config = dict(
    n_kv_head=1,
    vocab_size=4096,
    activation='geglu',
    rope_base=14100.0,
    tie_embeddings=True,
    init_std_up=0.038,
    lr_mult_o=3.0,
    lr_head=0.0129,
    decay_shape='linear',
    final_lr_fraction=0.0,
    seq_len=1024,
)
Each number is 128 + 24 x the weight over its row's rms, rounded and kept within 0 to 255. Layers, rows and columns count from 0. Numbers have three digits each. The size before them is the row's rms in percent of the matrix's.

# layer 6 MLP gate, 704x256, rms 0.135, rows 428-641, columns 192-255
094:152101117096104101087169106128156117146166130098107101184103121131168118156105105205119152147173110139102158123132118130083153129068113130146166102100191135141153115119115134117129118153151119
106:107134177162105102104102137136100158117099112136120132158117114141126126141141134165150108114097120120105128159072150125162115135110114105131158149132171107086142106129144104131102121118161149
094:100094154096138112098132151132141120114095138130140132103147151130090125170155159132090108144111066103163143134141143100112147118138121110141137117163101128142087116118174169144160168180148146
104:134134136108114094096140109152122146120124156165114099148166148145134132114118165124123141129136142079124141121114100149112134144119107145139137163090111134141101148131129129169103082161091150
097:127127131191101117131134153116132125114115103136107088084136114121169115123122141141152119104116069149065173147117067123103149143088136146129146142163148137108090145154167131150143093102149119
102:149141111124123091111125109152134133154117177170161149155125127143157154110092138123141129108118111118151111138108141092107138132151131156127109128141135117122150143115150108114125112122143134
106:084156139161140119156164125099123133137135121143137148102137131114146141125108132119133116145133130118083109133161167154102137160132121172086109131124092128131107104128107183147154124098128115
103:147113148092100108106084132157122075095117171134151139114142104153125145147118130107137146147083128166133118113129163143104112114119140124182076119125143194122152131128139087106138111112083144
107:172107142140107133137140148125161152108127102159139110118147163108107172088109087088155180128134136129108123129104129098109166111094135096173122110130122124123141139144135154059130130115159123
103:103121122070136168132180106098116158154100140122099109155116183139132140137128145174124155091177121143116113098137110129106130148119138098156135131087120116138104131123156130111119116176105159
103:078099146121150148131121163133130110108103126103118158095169133138085136090127089120118129127112151106117135140133098187123141092103159126153155120124079111119136086143122131163104196093078108
098:118123142113122118098120090175091124121131118130171144159158094134110151168085153115136122159142138106089132127128157136112122117137121129144118168162133175106161141118152128108104097174123117
093:132125143111132137084159111158157133143133133162153111132096147076095131140113138126151108125117135161099084110078089121115128112127108158147115124127108092146103119132120127105165131095134161
101:097124170128115101118146084120106120151127097146116160119098131106116105095164129146121116093139127147086102139111131129088128109178121128150145159158118119127130089103154179153089136168128165
101:120127138142105131091136137128095187104122138158117109138101150151171129085133120101101175126153126152145152136148094138138140145117113139156095139145098118144109116153132112114134162127134134
099:162134126094177118154128107160123121123133144127140068167142083163126118122135143119114160096155158123130132136106111172119155074168126127134080149143139139124123094125093146152110100116146138
100:161141093119141135161147149066132126120102120188133099160138111114126102155125134143135129188135105138069172123125078107111119131131132136191127131134186107111082095131137115156110157132130158
100:137063136117111140129126121129103121092136156126110134103107130170125103087112142122114135097139156133104117098121131107083111122175180138144131128146118133091145141153109135178169130135116186
100:096154113103096129149102163099114146150155141140117099106137147067140135123111122157138115120120139090104164101112103124090127147165122080108145136117089119108141145114152108165094094142159142
094:132143163125117094113158096118113117146127147114136096114161108135147130163155121141134119153103151124103145123099133155115162126152154157111128109133136134145107113123113098121142114121135127
100:136142144091126156123117097150154166071107083139139140129135124141173084094106125147078105098154119120148143145115132128141125141133159143093110114117148120130147119116153094116131095110084127
102:116110151126166112115126121142092146133105136131139110155138111094136125141151132140066094094123151144131123128126091104116156127150143142159168131119101107153134111158157119147081146133136102
098:150106135050153112096109129121165140125111118095077135118138143113156118103153098128155130091122143123099106148104108102144124120120086124107120113116125107145092102143129108137119134134168161
098:165110115122151098164134145102115093121131133107071132121105158105084128100128155118129113110148136093119150101110086128125114141139167105126166149138107120118122100112128049158107106127150140
100:126101090124107167070097134132114114136101133104161116101119080133127093153143130152153130134127119147060106133065142118118177143135101155119168141129156164157116117158129098096178140129119113
097:151121143132123153117129108141127085109157081109123128152126194114132149131112135104156148158094115137180155091105104128101097122185118120103155148100103167124158146132105112144118085084117116
102:178125139120164144107081106118105174098124066150141125130160106145111115084163127133119151181103097096141113094121116137154169147155117148161109105184115180101153089152116108117100137107094128
102:111088121107100137124097151162112143092140126135148062119167125149160131117151135116141150096084114102115116153135147130149147082120095126134100101110136120115156151125142118129149113147089152
101:116108098096154130117161109129154113101132139105144131126146135112094156159138141135132093122121127124175152102113161137137116114123109092137137056161135145128151099113144092080118154119091108
108:110133119140130162132109139136117129143122124124154097124093115147103081097112121099114156155097144119154144136131117132214117110128111134136122113154126142126183090126124167119140099112133131
098:148096155152120119113158091104147084132166150170127115156138186076108153138114114134091121144123139129132162151145134093114134196113103148130106181092140116100124143111118093132157139107125121
099:112171136168073139154174113144144140129124131123100123148090124152099065134087087123126134111137130093125129093110138153135157134135133109161119147104155182180100110105119156106145154163139155
100:125135144142178120114157147146119161124071147120080157155130152151113112124166095143133170122144141109145125120094103118153152117141097156161159130181125124098119106128083113145102110142154172
103:177105086105114092142102087102144170182095130148105106153126119132142112143130120184115126149121155110164131105101160135137132105149135122153156143112119149141123095099122113130116101109143152
108:110131157099143125171162140125092135127131104150113119221118166114128114059129130105154128158154082123109122127140128136140118091150149143143135163126099141177104115160108123120113125158146142
097:139087111148130155141084112176138155170112141121155123119118160141139094138101154152165161155106141136136103095109141145103087115127144139125132152111137156131133154170097050106126080121150157
094:175105105132134130104108132113162122167165100157107137126137143131148186144143144151141139151184159123136175144123111195101114103147136182106147121115114108104102129129126151159092140111135134
100:104076108180152132066110116122122140122101141176091150163107084148165177173110088122129145126176114148098096129102124123155118127124187192150162109133100121174153126181122122137124110144122108
086:126111129145078126116115090085148134137123170130165125096124162124144142141141153134154102124133111135117113092125122155122092118128101147122187089120122100162159145149126122150139108124139146
097:117132135118088182147141135173073154096107161125121089121152129116115121142114141149111162170138114118129105119156132092107138098080124151136135100117141098118131105133129154125100141129126128
100:099153104125096142083155117127146111165123154148106169159120124148107124115165140073117117138123136146111112135164130118074109130102127105118073141125141098105181149126142127159145086153168160
113:152131137112064105104124133148118120132184097163098131158093073113163143136130142144136127158072128125146144142127081109128096119162111129084105119166131144073134098153096051166138138086099121
106:145119153100097152127110105147129122139159114144125132164127189165085131099113158117117195130106124132095122117098094149116120141141117175110154113155105111114147142108102130123124093160134129
106:122106161105158119111098157127111161119150146148131144118142123114134159179137116118093142101116103155140122111098135120065125137169146157154086135124151110136148109100109128081118127148128093
099:128102145139132139174161132119123137136135142079126161149132118121127103113154122150117120150164128144168127146110145102104130144117114099148125172079118102156160094120115090093081165092099122
099:122107113148146129107097136137152140102119150157143105126092132146116111113115149116106127150120107156129076114130122134142125134149059156140138109125086101152130123126138162144071144137142143
101:102162124115161123139103149134172143095153107132107145127127159132124079143121140065102135125103186125138165083105139142114121111122151139118105118118106144139127094102156134135143108131101138
100:130118078203119139106067083140134131124108131121154164139125112165167150135094121096136116133107118132184121135133133133121118152117178099104128131097113125146137097141112137161136138129158105
104:145152120153142117108119119116141117120130136086148109157169141087110153193152099099151094167122141123109095118120174141162132115147061108166114168084117148118097142137127090124134092134153129
100:124145094089084104095109163122104148135132095114144175115163148099133134149111112130152137164086094109104128166158170123170126157095132111133149107129106147117135112139096135134111060091154127
106:115087163162105095165147094168136103135120146137122133119111089155157137120124158078145116115065131103199148162090130142147163151133138126143087119154112100124131152177101141134131148134124145
102:088080186080119122184112086180125085120082122154135127128127126114133108147115123140151130169141120105104128161113149121089102094103099121179164101122160092138121154134139109128130123118138142
099:092150169143114129096111087127145120154130124167126126085158157129107152169167106155144146148104103155126142172143169117109111106128138135114155120100122111135121143090129144165122109143155154
100:141139142078129125121116147130119101154153142182122174099146162132094156122150155121137157105108124098112157170114153191106157136135098145109137115112139104110115129109158108107112090128117100
093:089145135104070111141149127127105100120120163120089122149144123099154120133113122127134169109147090125155130174134118102066100112136114116152129104109136151113122125154137122137164132094114142
097:130124154125120122125164172099131137137129109118143154110120183162124167059132160138146114112105122096109104125109170088153152120099117132155136110184132106126137133105137117139128137124121108
095:129148127171145110099119125126171130108154110091114150108141134115080119147146121113137110138161093148114126168152098115109115130169138128143103148148116123099134135142139104146174123128133116
099:133156124108075148109079123153128138136129114118094131113118108125088091063158126145115141133121088138095118155113109101108117135154132140105144108149166142131134159161092103144177093080107120
085:129140153148097110115192121127166183110122129129127129090128110110121128083095150143162156145136158109071119105082125127131124146137142112143147115117119134117109128169154162160117113096111174
098:147150118138114060139113148121130161128172085148131121113141108140104152136124137134176128154120133139099101126130131115078107108193172118119175113120150170135146124140133123136081110153115135
107:154154095144149140138112157145133087102133179124107092120117151160075098127158139156133130144123149148109067119100087160109141142091136113134102116140157135140094157154131119124110077133105122
100:116128104118154158087164144132129119120155157115177171130167116127140109102168143141144138113144116151109129141088152149136165070137091125144120151155156080138099134103091156079125118119145119
100:102098103108134142123140125156111178098130090160116137145109138102140079146106128166111136140142141124144154101140099161106124096123115126147112181117097134138103180160142117128094138141149125
106:140158108138116104087136113145175149174130130111149133113115167147108128182145170096154139105109166147138121136086121123154143133138106165132137139153105124148177124103132149143118126136124139
092:113131133111145206122096123151154131125064129141106132160146126103124104125100124084134119122152123164120127137107136103150150109100139122144143136075141187131131099139128133117132124139120138
106:105101078174148113142127154112138116137114155129135116114093137123144134115109094116102136100131105074105170144115101084131145124148131127143138161119102128106128148137114131157117116103151121
100:152126143120138132125127115125184121139156122169166130131144154062151132125138111123165138143139113116135113115140142137120175156151128128126120146166128113103121121102144124094109116150107086
107:143114091169137114152124100110099129180069121137115135135127184117138108128090142136145145079138138104124138153091128102127131099164169154112098134191137149132130163146154148155123116116134130
098:108168116129144157156112122090128095118119107135150118081096130137157115097131099083096143168144093127142118109123091134105136091102122100103161092098144149174185136132144130108170130167119154
096:137137088171133134134127121084108118130116126142098101135139113160141116140119147115153113139124129110117138112155144119118158150120089059080125119113137131135076120145090080123126109102116106
097:113143122091101110149128137150135146162083135141182141125104101159108098113143150137160149142146147124142114137104101146118148101123135144122148130112144105111107103130078110101152127097114171
104:123104160145143130097121144134126152154113150102119148124115100136112099131110181114153115131123148141109166099124113162123138127097172162131129076110116096108139127112115100148181137120120070
101:154115165082111125135120133154169107140122148135141153147128135104132053125111113110177165152124129132124100093102156114147152126117118129119103159125141102125110173109155137139105137145133162
104:112133151140177124112162141137125106114081163154136060121138173144170083140121146159148097122115138129088160094100146139101133123132127091110083113125105129122166150175092094138122094166115122
106:111109134175127057128175166114108102103094088142149109131074113148110120102149160124126105120114113120113111135126145107136160117100131086185123150137151144140126165153126127144156153106135157
107:142174099090123127099135126123120123114133138123114115154147131121101097129100158112154132143083146167135133104131145113158123120145118133135149105134117136149085133132151142142161107158139201
096:092142090098121125160083049175110176113127123142082126151133149120144130156141133086111155121129099155134144157090105089123125144136127090122125150141124149146181115115143154124086099152162111
096:105144130146156080161179172103103115142144146133104126181148111117120123148146074138125134148146153096103139116108100093182132129134117081155128131131120096134163118141151171119140149089134146
096:124076151146156139133058097147125132119144091138112183087116123115138148117120124131163138129136135114143110119093132123098126109168088127119097082098130137167160107143162091109180155163086146
089:114113119114128103145146116131146101158110123133176114129130133099124110084108106159113118157114145127124077095112128153096149138105127100151161102102116119164121142107114109131143127135129144
104:122127141120118131145072142175118167183138115096134129155109164175135164156121122099117134111101115105092144116129132137118125130148160123148097100110173113153141117187154136182108163191141140
093:125140135099118097140107095117099084143117095175163109137132121130157095103141140113061115119114098135096105105191069112009132137120107114139162079115121136145110150128083120126163142101087113
103:111161113122108104129139159104149105156134125097110099094142142100096126169103129125150150087146098116125102145149106118153129120144142093129112139125175140087116138142108125108131137098149124
103:086106100107136180139122099123101146111137132116118093086136132136128087103149123113133114117136133175110098101122106132126152117105163137141122104132171134110110149122094109167142114090138173
104:128104146138124126133138165101132112116093085130091146131112133116101137148137101131141142161074131128095132109097122110133102144114160135143151117122156112117161148118113167163097125177157137
099:085094142116118134125097130062117176138154110130133133140160089140145148137158105109137154126125124145133125130128142154126140161138136138114154132144107129132127102138079125142146119098126134
100:148163141125138095117144085149125132103100127119153087154151133098119151126118105144134122119109123139187088128131129124165143119159150122125161137114119138099115129173119078109131125115106121
096:129104141114091164121155135178164147176099132140135085149119131090101089141127142181067122162134133153117144135112104164138111134110100125144103108107130139156162124169151121118137115121152118
097:154166119142123121178095097124086157143149108158145121100127116068143132109165116121151084162177137081105149138125135069105148133152115095132119105139122091149138124139099135110123109166111103
097:129083188160133131181126107111160126123149113133132141128088188156133123120138103123118128121127173131093122161124159145150106172120156128099114126158147157134160129118111118144167113070115150
098:128123167117133142115128163104123095083106132159174136070139117111140144156129145123138143163143122121108116179069098150126139156143150114173144114142154105144091101153120163127148104128087120
098:151144134107145142145171149120128073176109112135128133131115121103116097137145075122135145162121117155069118149183105105094125188104211114105149133111156140154108081118130136165147120135096124
100:105133125136133129131147131097121100088152120148145172123128127101110160133164135142079134176145140105118174123095095130164163109100131103130135107114142129129159102121097159158141138139106068
103:132116170131112126149109130065115159126143139118141110146114122117136140150127142115125139127102089102127099163127100105131131133181102155137117141101141135103144177113130143117115143116161130
103:147150109123149153126110169161112164122055127167175144101148129120162132126112110113149125142138112160128114142133113145095126172145122202126124085148164091152142100126109145097156110129139110
096:101101107119140131151110122143136058127143146145130129111117096159118089079114121139135156127082128098151119118151116109099143116133100111114110118112147094111142148132137116150095129076111127
103:123095135149094168144130121155095133162135122109110125108110125149136117143134108126086162134150083132102151191121094144087096128072104128145146096164076123091182109146127130186148103141134156
097:150130115151145144148124110158107084105127108166108178107124125152154161081120130128141176129135122120106094102096118082106121119121136148134147116140111128124127132166162148113128091097127125
099:149101096148120130113116128163117112151110144145171088130102118106159093116142124088155149100126126164135117155129071156105163095125138145116147083129107139160142096137151126166105131074134121
102:128141141118167168172149145089158128120174126163100087112144159130087144109103118114128115139134097120136131142114146132142132085173113133143134109147141088139092108122108101142109105168130123
091:114135109135136144110156100105115113131106124157150133121112117131140153140103116128105097121122151157129122163068074102103134138134081127123150128108154108146153131147107149133151130100102135
106:105100153114096131102092091152124155110131111151129149100127100123150164122163119083123139101151090120148112126150081114130161143092136109098097116145137133125137115123153107122128109193141128
105:148150107133137106155119144129144098145164090108179131117111169127130147114149138120173129090158128137120140152119107167109178091131119126144154138170133114127122134152128129131118125102111123
097:124183140144130074146140105128119171123091117144101131145146118126124143072117131115126093155115128117156125102142143123106117080131098115083067110122141127100133113110135140149118127105082135
101:137104133123129164110149138113089102129129127129148141121119138134172144126107151135124121155148165117137124108115125164138143124134103091125158108110132089151151122093095093112106110132097156
103:143136142146093111077132131139108123142109084124075140159154173137153131107132132135155092148116144117129143148122140160159146137103119142079150102122169131123111143154108120095144132112158085
101:136188138142085126126093084137148144144066143166164174130143130159174121107142123124128081122111140074121108157057126151148130130144147134115129135154112141121108140127168138153132161109104113
104:110162151104070146139110128124102122119127122153100158143116147105119154060125101103147159156114112127114095141116125159074099138115137141101127097091139123097126151138122106157139162093123104
105:117112115092144098142133144157142147125125105112121069137084107160101154095136117127123140122085108138101131125139102118132141112146072144161155126115119151140174135109101109131135141138156177
098:137130139150141123158113159142136092166130134075114134120152142134102125120161092156114158146144151108142127175111154110094137120122162128184092124094180130108142121113100120123115122122131114
097:128085155129122142112135126128103141107083154138110112154114130127168158109112149154128132142123091129124128102098135165137136152143132150129127121111135112153088125121158114103143124140138195
108:148114137102131135103099141070144141119171128148131143146159152143105104112140114137134099106140091136100150152130126125130120136124118172198077137130085124107135170099210141157084114150146167
102:126128126086142149110129113082128100130117133130114120121166123095170135109128177151156112135110087106103112104127134111088141107139097126127182115103097145128135066107134121127085109125116159
104:171165133156142123076147136123143104093116138128128122138148138125142120122121117133124170177126109122116114136116139109164139154091148152123076118152134148117075168136124125134164130086131156
105:121123105125122175100116096146097109154129124102148094115126061146188112153129123124088080132099139121152138139096185133129148125120089149122134144137129122154142105110123109104117151086090091
092:069105112126093152135136143167129090121104099149106166123148108135102141167175126136131148154129130092131123136114134109120126126154143096101110150104104131092172169093159139100130107154102125
098:122148140143112104143169155124172115164164107118114127120089139124132095132120101133132158144104147096124148107115090094128179105179122101116152179125148155147128118139131126136171120163155114
095:155096112075172160137140178118151131159123100151114138162129156177152142119135083135160141153144116144134129170109126096105134116159139115160132144104136139102107115129162152126152107117110133
100:124159072122114144117117096109104104131125135158098117107113178111166142126112117110147101110124132109085135146089157126100144181131152146145138150131133123149158106106089131133126179125088149
103:108136132155118109138124114071121103123145131116133132116118103081155114102170101140116188120129085102131169114148136129118137157137110103150140112095146104108079160118122123142106127099120129
101:142153147152137094135123119148112108148083108100123143111145142138178180115137111115056101136125125112159140131129128160101100096138146119129112109157134183130164097103107116149121155139117104
100:100104097135119095108085080104169151110115098102083166148169139112115163142145117117169149116116152081120166131110150105149112098126120105139146128111148136140111096085136134129154092127133155
097:164140132122118100120075144105128157173147124103113150145167163116128154149118147128115134100110149161135152121113150131139168143123106117213127123113121153154151107110119116116157131160092120
101:162114106079091094147162067124130126167129144143124128158121149168125115094123121115127141132106108139110091140119088085162111114084106159134113143185129194114099117111182124149104130132112135
105:103131137103153140111140136138117120151129119090123161116133153162140077105149099121080113094134127119172101157112150103109135087107122103126102127092154111154149115109160135102131134122151122
096:092127113124124134139122119074136106143127103137095126138088159145102141166128056123112103130111158186139157177115201184137118152096114072144090118163122131128131123106127119083117152136108125
097:150135151153129126129147084143099153175085151117118139166146136140146119129146133116136111098124109144113148157164119111085138148132129104138158158115128109126062113109165100106112094138113159
105:151101097119139110141111170115169123082127172139158153152120146126100137114088142119105123143131088117131128119174140143125133110136151114173130140095107103124135113107166130091130166063118136
107:154126153126071135122136151129098112133135141148116138169111116166136151129110137083111092090094154158117094166152125119138115127129116132121159136142090087151139104095104147129166107132129111
098:151098116155117102156113130146123134161142138094131139099152138143107113122135110121096125153144115093114105101102142161105102105126128165163140087138123124118131158099124114118159137137141139
102:157089141082130112111130172140116152127106102164152171106135143118140125139165160092135144097122111111138126132167088104122104137141129105147129132135092134184129138089166116122141153100110119
104:132137128135153104145108138125117155096096118070122111124124111148128149093128100068135150113078150106068130157130092129110156182155132108106114145095071110136158103100144139084098113125114108
107:144163142120122155130119143130120100161109154112114128114151124099107146165137128112097136099150148128114145118131142112162138105180108099170142132096137132130135116149118179173131161142130117
098:085143087108095130140175124136116114144129155129150119124099140100136130147118155106139131149148101091149087125107116118121138111106110127106145152113053164096127120158104101119094082144102185
104:097152104107133146173133136105144171150126101126115114114173138136081107133129130091101105118117129102124110151149109139163148126130101161147087118098142119130142085161120108112069104135100111
102:170128121121115132128127196110093155129109124149158137099143102112136136120154156140124135102137096197119123142137115103114199125129163143119124142105163120138123114112169129099157091120159145
100:145141168142147093092131129161155110163089154144114187136086137117131081121143134100164164170150141142102131120121091125071149136123086125124171161123131138140127095112125115152142102146155138
114:103180116129108169108103151167108133119092146121113117133132089119148131152112151135098183107119132189094116133148130127133128138129112124108122147150097152146126146100055161114152122129122143
095:122106167119114120126117147157088153149118151162132094116106087126147156132128162128084162118162148138168113113126113073149147116130126145143136122138145098185101116106115141129118095132164139
097:116151117130154121162158121131133142152075131143131143124141152162130088120121151156069114118125108106106116097136132101131107150102172127134097090121112171152148133137151102127157113112101103
103:144110116110162119128151107107117113113121124124132121128158180126089135133117120107118139124109151089109121113088133128144082093122126134184146154169160166184135119125137103137123143141152125
101:116130152098140157122127156162132148166100137103096133085178121162111161090193151129126102121104131062154146107127151144109102146105150125140140143104103111134115171111175159114109122179112115
106:137160148086154138104132119134173081179127136160158130146126145135158126194157152130098047107113142105110132114099152171136139125124129153094109129131143102118148125115119113131143140107147106
110:131123129175156136095110109112138108141137174116179099103127119144125088117132160147098148098171115137139099089115153181136133117136094104094142141125180137174166116159082125127160104125154161
094:159120135103161122147099091109121096107117100141149114122120128087147149117159131141098153110129155110136119154124136119093137126139123103127168088114116147195165086149137116098097138093172156
100:119145098132128109106146095117129109155103135125167107167092144088135102106107142141149107163149113147123159092144100130159154133116139103132101104155173114100128135135093159162140107152126129
106:099065132119147126113148125130117107109115139163146106094111132139123103170097121158130131123139168136133135095127106126097159093161126135103173125122109132151158151090120147106152151159156143
096:109175118114128123115149102131131143148093135066123142132144106090127132118125113101096160118157139163107090142089121140134131139145164120133137162101140106163143088111123142147154110164142170
095:150128102121089100094102128150107116111120103125120108132104151087126126055099160120141149111081123142125101109135142112080145142110134124124114137118120134159122123132116143095146133123128119
092:140156120129185086105124140136121098177085156095106108124151128129141103116119094124112177137138167121097145115096173123134130119091152155134117113141106104161157104121159136130122121116124152
106:138124156161173166129092095110107147131070165118178135158143153120140130105107154138106097155118115118142101127131118116123142096139110077134117172126161124120117133164082112119092135127126117
108:152106111109111152109161129150120120107115167114164132104140112127148129109121114115134121116135121167079087125152094078137117063103124154142103135101136136141128145097090125153112136129142119
098:136109119157145086127157142107127122113139142120169109093148098111112107131137105097113112144145121106108137150130186112061195140121116077131118141108132100134103133127099164146131125116146132
103:138146143130158098106179129164127116134158113104121155146152133125174138108115075117109116112134105121106124131113131148149161102114135130118176108148120117097130063141117154125129115132128116
102:130107123136122128164144124151110110093143124107160149133132122158130103141155153126114113138095119182128152121110077127131131099171140169120135119140158125134114156159108095136122102065106100
103:094129120134165146115111163173106139096162135125122108150112151168099083114106120116107151156126086133147137139184091115121131095161125174151138160096162109141134134136099116127171100115137160
094:097146102106184119137125094157084136078111129213144087169095123149147117103142116119138142080118085148127125149094109147143122097124115106121123144125110119145148135142141169155131126137138133
099:157153133134128097164154132154137143120074110162094116122145144082115059128118126149154139086142150125125104123154097158088137166133125127155123155096141187155153130141120101163148150117135146
101:139149106114092097138158094091137144135096106105131131100103120147096151113123088074136134120136113123118163154134142116116104123084153124147092140126110117104181112088125110173151110135141116
095:109126134091180153111126104135109098149150115117117137134161122086137127158125090118107179112146097125116098127100139114140119124086114137129155151097099162133131152149169136125145141101139122
101:165129155117117142131095122123129149156124163076155122163183071120111137138116100142163158167113126130165150163117161131139145132149167141170131177136128123160156109153146130139133103140141150
089:129095160102079085128126114113095127116126124139132150141152098088112103124169113185137157137117134126080100142126127111179116106152126156146162123108150127149149092164138135144123088090097143
095:135132140143153114117141122103131126110117129124095105098120124116098118163115083115153169154136150158146126145112112141133129131135129098146143150116137111157117102121142156091153145116102130
091:148162169122103142098106143177111139101116168121116143138095154125142124118138146137175107157151152155153117152113101111102160105117123149140179169097054124172057159135091123125164148112135103
105:083106099151091136104153097114180100117114121115142099119137118149152102121163149120190142122100118108120158143079135145119129140126113148156129120119136154132078116160156103117115139154136145
102:145109065100151134134146156123116122146151126119080127149162075134151144139143142110126126142141136144114116111091112183148140102099116165115111110146135115130127157204177106163107133112139117
099:100101132182114121092098069164172135141137076116123138101146137115131147179133102148144140112145161120119133118142126113123160123172153169093149136097111166090174069168093157123156104108117180
102:099132120157152113105116123119121153109104145095106108169129164148146115126122155118174130143111121082170125127120147128097102150087159119137120159115116129129133098122138117161113165068121136
104:136095138141088111117080112154135142119116124124115134153136136142139129130126137129141152171169119150114115120128075109144132094147101111109071141118075075146104108128113105138122104105120124
094:159169152108117091144123137134104141072123093091145108129171105121168085114104149171131109109136103145120133141120132095089173132133157124110101121123114128165147177119150066104118144102115122
099:127125105143124113100143125165095138082123124083133104096161103130091136132106176130063122127114149103129128130127154111152103113113173133121099130077126136104126102138127088132064131113168145
102:124103116137190144118109105132174145140089165143125125118110128106140151152119145126111124102135156132102079125145125094131091126154119152124091134151109135152125100122113153093140140124156165
098:077152167120098138152119194142127120131130161126170106102132125115166147144145090090138112149123139125132127149100124097054136121131162110134152141124178078149165156099122144146093128132133120
100:115139169095152099127116101091132116152093089112076165120124141090151112115125122102159139104137134162148136133100142149100133143113135124132141148126201134130136099162142132110125099134101183
104:127115152158154153123095148178154110115132105131151110101141158091126143171150145115092097158153144128129094137127098153134100160131129175136173141120123114190143156113137108137115136104100115
097:131152141111132140119172128123103153129141141113120111167135129097135129155096132151154124135108123098128103112102116137095122127101149124146192105095082126106141103160076128151094108096133100
101:177137122110116077134123140120104127150127140125152107104101102055150130097105111104108082159116119101122201137158102089117138101132109143180129135123107139137108098138121155114116096077123132
100:122096188122060139112136131096134095141171112120088116084154066088167118113133104107122128136134135146118110139113107094102136143143095153142086125129155162180143171133094098106141138072146126
101:146117138116087139139155139119148143125115142154118145167077112089147078158085096112133149156096113095100158165118118098106119128125090123182147169139076135138135165062131149159114139114121104
100:084120087135135126137144128112139142102150142132114116138113112103113159093109137141102128082103113100103113102157168125146091093123134154103097096130126134132180122068130145131161166129144109
099:143146132117120188127094119134090100096132155158119118117124166129164135139097115142131133125150119121115134132121101163111146131128125120120175125137205116084101123122148140117116159154076146
092:131144117168122138112164138119149179102123128156094116166147157114157115125139115143187156113104092178130121151108104115102172137147171137091115137085132107110142145142096137104095094088130146
102:153147124131110140125123203115109139154128181088115139127155130065138149128138125110191096141136132105100091154124145123162150088155118127166135112152102100154107129089142098134156146105105126
095:136138164109131137136129159174118096110135113125174129168126094118133133082157089109118158188129136094145132150137100126057159122136158160115129141123111082150111133109125131138120123105160139
092:162094152108128160174110078165121130143140144093091150110153141093116101167112121129111109110127172110054144114098112160097135103119142097097128121143159107119143129112102105099144082140111115
098:126123097115099129085165114145142096150131126126108144130120113165132185132130117092142123125141090099131124153081137149139075145079129098131121162170180132137108146139160126168141142086138138
101:139197149135104163150122132158121123116159168124101097083127119099143130106127181121153114118119154109142128140147129148144115122137143106116093130091131127153126102160114148103123146128140119
100:162166156136113165113100102110149152157089158101118122116161132157107117098119109133124140136156136112097128129092146152084154131103144092157150144151107120091144139115116136163171099111130085
100:114129098183114134113149119209121151141123158138133112109060113130142127114145137120125119091160115128106127174117105144131102125136148123118098108111161122179133137154145094136129099119123130
101:097143117154147100110107099129162136130108105173156104142131114136150119138125130104163103099128075148125126101068071125151161149163113162170152119145092149114177090143107128093140119111160127
103:156133118078185134085109146153159133160158122148145122144071137143140115118128114120154131107150145103127187161120136107116141138148143164155144118144111102113077144106139058138124140120080125
106:172107125117095113164122142121102136111137119103125127131154149129092107116101109129111135133132134164126094117122111103134145134150130101126148087097137135107122136097145114119109080117130144
110:147128128127083161083092076154139129129135096119150121108106140117150156090103135113102106153120104145119165142124109140015138111154151116136080124125122141161134102113177137101090094128153130
101:117123146161111099164116135091133082118130151103137144126140099146118138113077116119145109126165146128122122112172172159114152118119148125179104106132130119132158094126135095159124173142166122
101:134125140110156115122116153141103104121117141122073102113107123128126113146151134145108095116107182159122114126148144141171114113130131122137129160139099123108141110110100128104125107128112176
095:135076122125113076115159184101126174073106103111119126126094124060162168143144104155164111134123099082119116127143102162120134097141128170136131157151118099172153137132136127174213165113115148
101:105121075169097116152075079138102137114125143141128128173115160067097116138098166128129129165125106150157129086120148119168087116139123107158111120118106123123103107102165150107167164116138138
102:117090119173165077091126115105112100108142131144100138117146122128156121117104112120063096127106126152143083139135145112122145128131122078129135114098132090120148113091094107099120135160170172
103:117152141099094162153111127153121118142126132112144179158159101165136140095126119132117132123118116127154119149087147169096118137118120133115132151105156147131119102093172123127116108113125140
099:129183140097120089125134141128124167114126123109138130127138135127142157154178140129155129138075052127113121105143115138124132128121131112127095104123123123096137154111139151097150094103141101
098:134108178153132129142133114139128133136124111095186123091139136138114133141147144167124100144088082091128146117149075156106145147109150118157124154124156116104126119098180121118105127116106127
101:112100132112149097086112149151159133098147094132165138134153155135146148109123163114177122108156127123130117104110102171151147134101092103113157114098114104114104134124091140136106144137137160
105:137120116111125132120164120108112135137140140155123101089103158130137137143139119123132137090123064111135072131138130142134122057100162165133159119163130137125126158147134154140106113112172146
095:100131096114129172110169142132137142155108102199136129137188128134174108111121143133141124169129143079148121091120078157087072116126125127083164170092153148106154130141133106128171111137119114
101:121085123157085091125127080156138149132153160119144150146125098107122130107124139127097134129116146153146142135077137129139163121155137100122114162133117114118145151131144083125138085131105146
098:151134111143144130056119090145166105139118070126139161146117132129153109124154104126117130141164154122150151127079160135107145107156103110101153138097141096112169176136148090107130094121149129
107:095135114118142143185109115127121103145122128147154118106143118133122141129118139125147089130129158134140124095098123123173082144114136095125090139111101130126143072103136086160132116126133164
102:125120142126139110095141110124148125138105086118147118157118138125142098083129120126121117154122128141097109155104133134130107149117149133122107183106135070115134118116144132081087115111119159
105:099165167160110172079158104160142129153141118097142091126094136105089129116106152126104141084105095162123115095131126160178113155157118147090128078142109195108138103113121125129130116145121108
095:133128134136113129143107129124102131113123126118163119135150111083099093101104108155136136171090116129099177097088120174098176132110112090158091135160104107152128119121131147123124180117111135
094:161121074144169179130090151112096130144132125118115115117141138150092094125126113118155147109095150160095145109126142140157143155166089151104145134153122116129114123093123107151130132122104152
095:103107136114161114134136154122146117145096070127133108164092135116121109093141121135126136087161105105114129113136134077071202155132136163143133102116130126128120133170140140157104099137129179
097:129087152109149127097149096113113134128152138119138132132118105136129131093141074121152158117129129135102179151112079134123191127110127147178129141150092163134132106181159096108121125100139131
109:138137171105139090150134114154146121175108150115123124141112128115141144088144121163157074138094081118146115098097149134173113145159124149164156169138136072166157120092128112122128128104126155